From a checkpoint of a small transformer trained on Wikipedia.
Size: 12 layers, width 160, 5 heads of 32, MLP 640 tanh GELU, vocabulary 771, 3.93M parameters.
Training: a variant of Adam for these matrices, 112M tokens.
Each number is 128 + 24 x the weight over its row's rms, rounded and kept within 0 to 255. Layers, rows and columns count from 0. Numbers have three digits each. The size before them is the row's rms in percent of the matrix's.

# up: layer 4 MLP up, 640x160, rms 0.112, rows 539-576, columns 0-79
# down: layer 4 MLP down (transposed), 640x160, rms 0.0867, rows 539-576, columns 0-79
up539 093:129141140160137113115147128103098157053151171160147113105094148147113165157116166146138104156122148104139134147128091108129110118080153124144132127126111123082076116122194109099119152112102143085129123129132119157125159116124117146155135152
down539 076:129150111160143100094174132122130142093163147121184094121104138162135120102067165139154098135087116101208112114145091127137140111135099111174153123122118135099098117124148112118078117110094126127153114160113092166145123138138151134143124107
up540 104:170127128145119098151122119124138152127139167134141146081101140122113147194139130123136147140085142102169128109110099122165123153120158169092124135163091159082149108106097128149084142133074119077146153132146079141177153080117087145193145126
down540 135:169096143093090073154161141144135120142150089137102112106116155137144113152113102120123130172119137134156166140114099120093163140155112132087138133156053149090188095122080134151153146129085113123135175121144112119165166130136114115168132123
up541 097:155137133140164122102158108098112162076138151170135103117104130134132136154162181130125096181145126119167139153125123107136133132087142145159136132136109136094104127116174113105119129121071148089135141155122087182160134138141119134130142156
down541 096:118122147144149139129155134126122161111179122166139116070148151123138103176138140075136132153171147133121150124126139148096145163080183126130107172119120109115094120134119118120141108157130108106128130150120104169090150150119101148099121158
up542 101:127118145181155105113113118141102141130150142160167127102108124112131140178112112118116108133142120091170113111126115132138121146131114138146097102110105150104087091112119136144132144091105123125095120134119096143151149127137107163140136162
down542 089:100090183148123114127133115138137190127147102111151107143139111151139112139168148127098140146142099131166155137092145106052073148139115092110094104129143137133119138113140131101136090118113147143106156118111105074159154113091120151133160127
up543 096:128118158135137136112152154106105163084160156151129135113086140150130131177135144133136089148074156111164154124150106092153134141114158134124151162117134118096072122099158094115082157133108134124130135137138124153108120102173126148161130157
down543 098:135180118150138148092120127147131167105120173113109126103113097110109118120066147129156093168140131163175091124168133107079127123089134117153138079103096125087135110108158093125133140108139130151173165147133153167129116095102130151145114084
up544 093:158124141173163130131148137100083144063165147177148116135085125125083149118127147123159109146117148093139157136121090083136124128097142131169159109101107132088099124112152109090119147089110144103128105134122115148155140142150093139154134147
down544 068:154169143138125203098169133133085161071152102131136114138112105147124139118074129134115100124076135118136113137109098089130170116099139092141110113131078139140083133122157083095144151128144133148141130149122132138157187149131140149155129144
up545 102:148149107174143102128140117090076164123158205136125139095089160107081154172118154155122103126088141117117123125113112119135116130113178126110158117107115119132129123129155134106102143109138182142105110126106109149148138128142113155125161169
down545 101:145199122125167155139106110119118133148170147121102126111106141093130137145141145120099102110107143122133134134163092142131152130147128150101134123115142131147104156195152105137164134112123136133103115134119102099136183130144125118117141066
up546 088:137141126193141114116142131115111162106140149177121101159107124132116144132101178126114098161109135092138139150113114100146117144089143117171201118099065105093089108131139121109129152129130147085111116144133133137139176123140102161131141145
down546 099:164162105171178116100131137137084162130141144120144128144102131127104136113111152124135092181091116120150165123125141086137091154153136102146175119117114122086115141111136099128127169084132153109085100165122157148135129121147106129134142178
up547 092:192131135172157112119148135118108171095153171179162127138086150141081139149111138124148131153110148079148146136108097086164133144102141120125144135127101139089103109113128114108114144095104125088117107123143114153136145098144109146155127164
down547 088:165113133177142128102114146121104143100150132142148111124138154108081095153121149108125155166119132087175116115137124118140130108103186083169106128103108119088096104119134118102117135095113140103101099129131141166101138109173135163156136130
up548 095:148104108160149098129150127102090159086161173176151094142102152125095145137119167142128129146096167064146108143121101101140108165104159147152167150105102134101111103135147128112128132117106128114103125165120126137126133111130051144176145137
down548 083:128128145123199121074133127111146167137107146134157133100144160128135130098093157107100139119088150105143158112135164081141114135094139158118108116130103148107134123123141092164123118113125136133159136133153157153095118164146096142163120103
up549 107:169152141170167128095152121117092165089141170170150090120094132132121144141160155119148075176132129127136172170116108118146135135079126099170149133120107116086099109123185108113122154114100139092149101149134125152152121114125098130146107158
down549 075:136094138156121158111094178100134154130115169153116128117148142123120135160141148107151138136139139170078130085126115132075127190094113099136146145104136140107087136129111113126111117162168098125149111100120160115088107146100088103120068156
up550 097:160102132141173120118136161117095161090177147176134141114092140154094140169148129134134112177115145107137119140077096126166129135086140135109142142133092161085103082089140104111094149099107119115093124114139092145128145105153100113153146173
down550 104:127113097154193141137125151129115122110120141137135089118093147139116135159154175119127099176131128120122138098118125121160080110161161154118176172145123164091072123115157112128122121111106107161119112137129158115106119141172128149137115143
up551 100:188093158142186147121161124084077153108145131137145152137102166128145142107101141130150069139160135132173151142133118111138151106137115162106133108133096096128127129119144109112089147097131110115139134130113082117156131140175089129137181141
down551 089:133105111139117128122134116138101097122100093137122098143129088120160175113124112124167156089114145119072130163152133147143112088132144147123189113137122138144126134147103132130142149141097087137145110135143111151154073161087082112152112166
up552 117:122147147191150127097123139098140159120133140122111158090114133119138185143116117195135107152103137105142123111102123109079132180071138107137155089112113152118121080101172097140127196113137110116119142121135154134114163113121114155131112156
down552 128:095116123094153155136164157109149117163132134089127192121125137103116137136121156149161109127098128109076144144082116148155109167129169145140122127102093108119149130088103140154119150089135138130170110091124128129113149121151130126183118175
up553 095:182153133160128118116156125104112159101140153167140103144073122113114147161121141117135138166115134111117106149121101099151100139067142111157142167127079147117095108157133111152131152114125134107123129162139127162118141120133119140147148143
down553 084:145155138149146136135163107067079181140153150143130130123090154129125129046136137139154150164107140090110147178099099107158106126108161158105080108157125137137094118117131071104144138129145169133125109102135166155113168156157117172165114124
up554 089:173103121172158112128147139122096162085145174176138113124093113152089140154150139129140101158122144108139140147116091108149135138076169139138149138111096127089106094110154120102113149087124116112128118151131138161144140114139093126154134146
down554 090:097114145131150104133165159124118151083207141171137127128101095137126105149114121107120156192131116134108141134147105110116102132124161128129129097125124105115099072079147107086149151064165119108131118116148119160085145114170144114151105153
up555 100:138110124157172112100151132116083149060135158186136079135090129134104124136135175136157127148130136120153145131118101108155146133099095144118137119140095135114108138096149108130129151110119135115135112133135108142162126129123120129122144167
down555 095:191165086144191121137131119121091160113176091142123116124106133111147124120136115124094142160120120135121138140150143150128115103102134167149111116135113109134182148126163143102104161119145134139163080119112123164161115107120122097144079113
up556 090:175125130163157128120137151103083170088161151177152106127083121133083147144111140117127115173121152103157138137130086086143145125093130120122161139116100123095085131124149102099118159108116156093122130126114104166139145132142130133141135136
down556 055:123114132123161170112103137142108157071104101182147142147141112093107121121128131090100115159106146095140191141108095131132124143143113127147131121134135151153112174147111151131155169144133179121077135150117161132129129154146155121151151090
up557 104:150136160146129111122146163112069168084152176152166122111097142121094149122150113140140121148106159127139146137132085089133130158108152117117146115124125114103082098137164103106107153119133156115109140116126133154122104157125086139131134146
down557 095:169175130121120133116148152095118178119153109132134119143129168119138131144123147116112120143101127113098157141127120096148146115176107083140130098086116091139102105137128146130115117078140152120121135158106135125091149150141117142152120159
up558 099:173147145157132120107139144096091144083155159160154095165103133146122129143102167141136108172115147108135121134123103103169107154081146139163161133132094159090090123123153086119122157129146130103144129104112143145124158105109087131129138147
down558 078:126111113131141147114128140096109154118146116162154143144098106122126151130111131126141120122090143125163149115155096106161120126127093161161144107102078135102155113088164065075104123082150145128093117134145088121159153125144115131162163099
up559 096:164138106167152114118169140095093168085155179160141088134070143135116159147104166135135105168098151120156124145094108107152109136092166124161147124121102155107084113114167105095123146100090141093125130138133135164128141136131119154136151143
down559 075:129143139159137093085135126093117128113123120167132094153135121113088147110124146140142128169073128151131111169146134162131075135154130142159083133142139132119120069126138140124089112108096128098109141140132115172120169150088128127138133144
up560 097:142151118138173107124165139119114156064130169140154120123053126140097155111106141142142109151085156119145119178122098107152127136072176125147149139141109133116080077154141088100116150119082111109130118127128118161140127096121107134140123146
down560 098:144148138164164119115164143104104176098144181151185127087107134101098161097122121137144152136122133122136080121123115109117122137118116082085114126150143157120146105126166095109083164151089127091140102113070084137116127125129088116148131132
up561 090:151150126158147114105171135104111159098158163163154128123105137126117177112111180130149083156104156113157115142103090078159144113099127130182153130105099099096091105104160084103116144105096149114140122133117138137127129123125099150152165139
down561 071:099115178129159148132123107092133162096139192178152103147142151110127104123161178142089129175123146119133142129106122090190097141107103175133104184145098122075096133128121127131133150165104105104118137109125113159121119126139121160105148161
up562 089:157157113162140128102148132088095172099165166168136090120110143139127140168100156140119112176079138117154108125103110107170126121094148129128148145128104130101105101119180112107117146097082140120127115127123125151156145126173097138124159164
down562 076:125157174180167086090127133113080157140169164119159100124116126132118116137085179136091152165108136131120129141116136104097123106142144143178130094120095139115108156125147084158125158099142170098133141107133097165114120138151063146160150162
up563 105:141126131129150123112129142087085158082137172179132145112084114123135133155118151139155089139124144120172174118128131120119094117109170114152113124114117129105082100155199095087113123093104136092123159129114101162148140121165114156130140180
down563 110:117153143149140071088136110129154128098166104111134134098098157121128149106091142124129105152104117154168058113130099147138140096129106077119095130135069185139143122171152095122099137111110126130135157115136143165128114156154115102121128118
up564 124:167192143127164093126122115117118114100164136138126149072126173124126137138110169138106142141121133124174167129132128117100159143127133132141157112108112151117083154156167140099126154104107138155154135116106134178132101108147098116130147135
down564 149:148180174095144094128098132114152106163148111139164177096144158142134103108076109126119170145117122127112120117178151166135115137158111107181164125097168124120108136118112154128168146134098130148170115098083132133128121138144106064137142150
up565 099:166155116184164128099156100084113155096130155148124117086120126109093168147153168146167119135136158099140146133104100148145148152095168143104152127137121158082108102128152111135121136122099113155158111137135157129124132116160110135187109153
down565 112:155160099125151142114144120091126174110134121139114129109130153109128140150128150092131119118117102154146124145130097122153133146087124099157155152166122137116110127117129098133094121137155112134125145138129131131129176132134108113117140118
up566 088:135154134159152145110135134079094178075154179149138127102104115121089136138110141137118106149125137129155131129130108092145125136113143126145134137121106126112104120126150106121131158084126167107102127134120125146151138137174128167155156134
down566 080:143113157102131117120155158115113145135142136123125101135101090106114100099125173116103091140076144123163148117078157120120131143158147169191076106110122098105113134104165141124115171086102156107151148126148161166120095117094112163123143115
up567 096:165130110169188116102152123127100137078152165159140115116096127135089159146121134129156128146083135080156125136115081108123103155096153108145169101116098154081085103130126091105132154092098156125146093094138112162140134110168109131127138166
down567 082:164130095152121158090124143168127174122151122136136099124136115111095152134091160119128055125105135098132123137104122111120114120098121100121146142147110167113100152133120110102097136130082140085165110112134115126113138098122131137110124130
up568 109:132171092160159109125126148080096162096177168140143109147100123091109119133081176124145109147121171118136162128060095114150107144085154117167103150135114103121125150119132124104119132121085130093106116144102099160142154124167087163150182153
down568 116:129128102136084138094151166131112152125147153080140109082121083125107134150101134115115097151095121158173168176162108115138111118106120160179147114144126062126096131118112090156086165130103166132144127129130138125166129103160103091136149138
up569 112:122116151152153115149153134041122146110174142161119119145117136137123134135081150115125104144091126118153142156131127107127108135109149099149148156168103134115096080130105123123105137086083127067118153165122088142135159154134120123118163158
down569 100:156122131094131103131141183147118127155146147146130127129156123142136156139179118135131151157155130120107122145096120095147144133073120083136136141160121098077132117109129129144130099078123089064150109149134166136155083121109127071101125101
up570 091:142144122158168133105161139093093161094122152162118109127103158112095155133136160131133094157120145128149136143124108107125161132079149114120143160112116113104127134135172102130130146100094134094100102147126110136126177110145124160131133150
down570 073:123188125123130120141179119108165160127163092179122131146092155091128131074120102116134136155138176103176153133139119086139129118115165118149127107137089102086150105118139112114135136097115150147173141097130166171121157097161124102114131116
up571 090:138108129169154106114161119117123145095150146193146083137100126150097136158135156125163128143139136108142129143113096109140129140093142118106147114124112161114100133101152105094127140105106125140141098122132119154142152100139123153141148158
down571 093:171152104154163129090143119149125173129157125121141099109101120147154165110137148128137133170168142129156163152119116123117120126118125126152105100111116137099108155113119106095144114144160146120098109113137151106118148083172101135192136128
up572 086:158148129193147148121146122093097128104141159183127103120084142102117154137144147141158116152117150087141137140101095094137117141107147129151159111129106139093093121128171106102135169107098117105131113133121144132139140121119102148143136151
down572 071:147160141160115164144124162146087146114160157110140112103117099130131153151143108143169122106119114147115145178106147107140132169094112096173125147107096164085110131127129127112130150092122144141117087135152124132112144162137103172126095133
up573 097:124138118168178114128168127105092139079148159140124104127089153127115178137124188154122083160143164117165154110094102113117152138103137131152157114102106095108112099107199135084111134117098144093138112144117142148144158139132149153132168129
down573 090:105115148152185113111166075097115129120131098193111075161122119106090136110150144140131118158152165157127129121111128119131147127147182131143098116188132106114145091094158133135085155101121147127118122133140099137153187134121119135165163128
up574 108:168142132126088119157131133112122140135170121130172088160121131128165123151162123112152151147119130125136132126177124113155124151131187088109120163103095130109061066140137141100141131169108166138151110131116157160095126134159112155139153139
down574 119:096145134126119121144175083095113131141101112155125110105147136134127109111114134125160159111087146115153158140114144135118228090083092127143106125143080103169134149123162113129130149140104111088108128159125113140145121120137153136128144145
up575 091:161131114156176110100151159109090141087179171182146126139085154117094138138128129135110130168102131084140119133091110105149123113094149120149152147118102134094084110133147107087130143092112139097097099110144099174146132109138120125123136173
down575 068:129133150125178127146146170131099156109138138111114184124080137098139173103088121141139154147160125121093099104124099125139136127128143126146107131109117109119112152098119148097140143143158117107089085151135097140144164090163141161174096128
up576 124:124170128160121125125150138096129126135140133141099102127127126122104167122147135148146149143108138126097116153087117109105136129117154107100150103129098152109103072140162097141153173106137112128098113182125164110091162147117137164144109174
down576 117:130157127153113154149111113133161158098142109088122127151155120111110136128173134145116131137128116123106086138129128128113113116140131131115134153155118148146107061151099140142140143119081162130184120129167144128102151151109146141109106128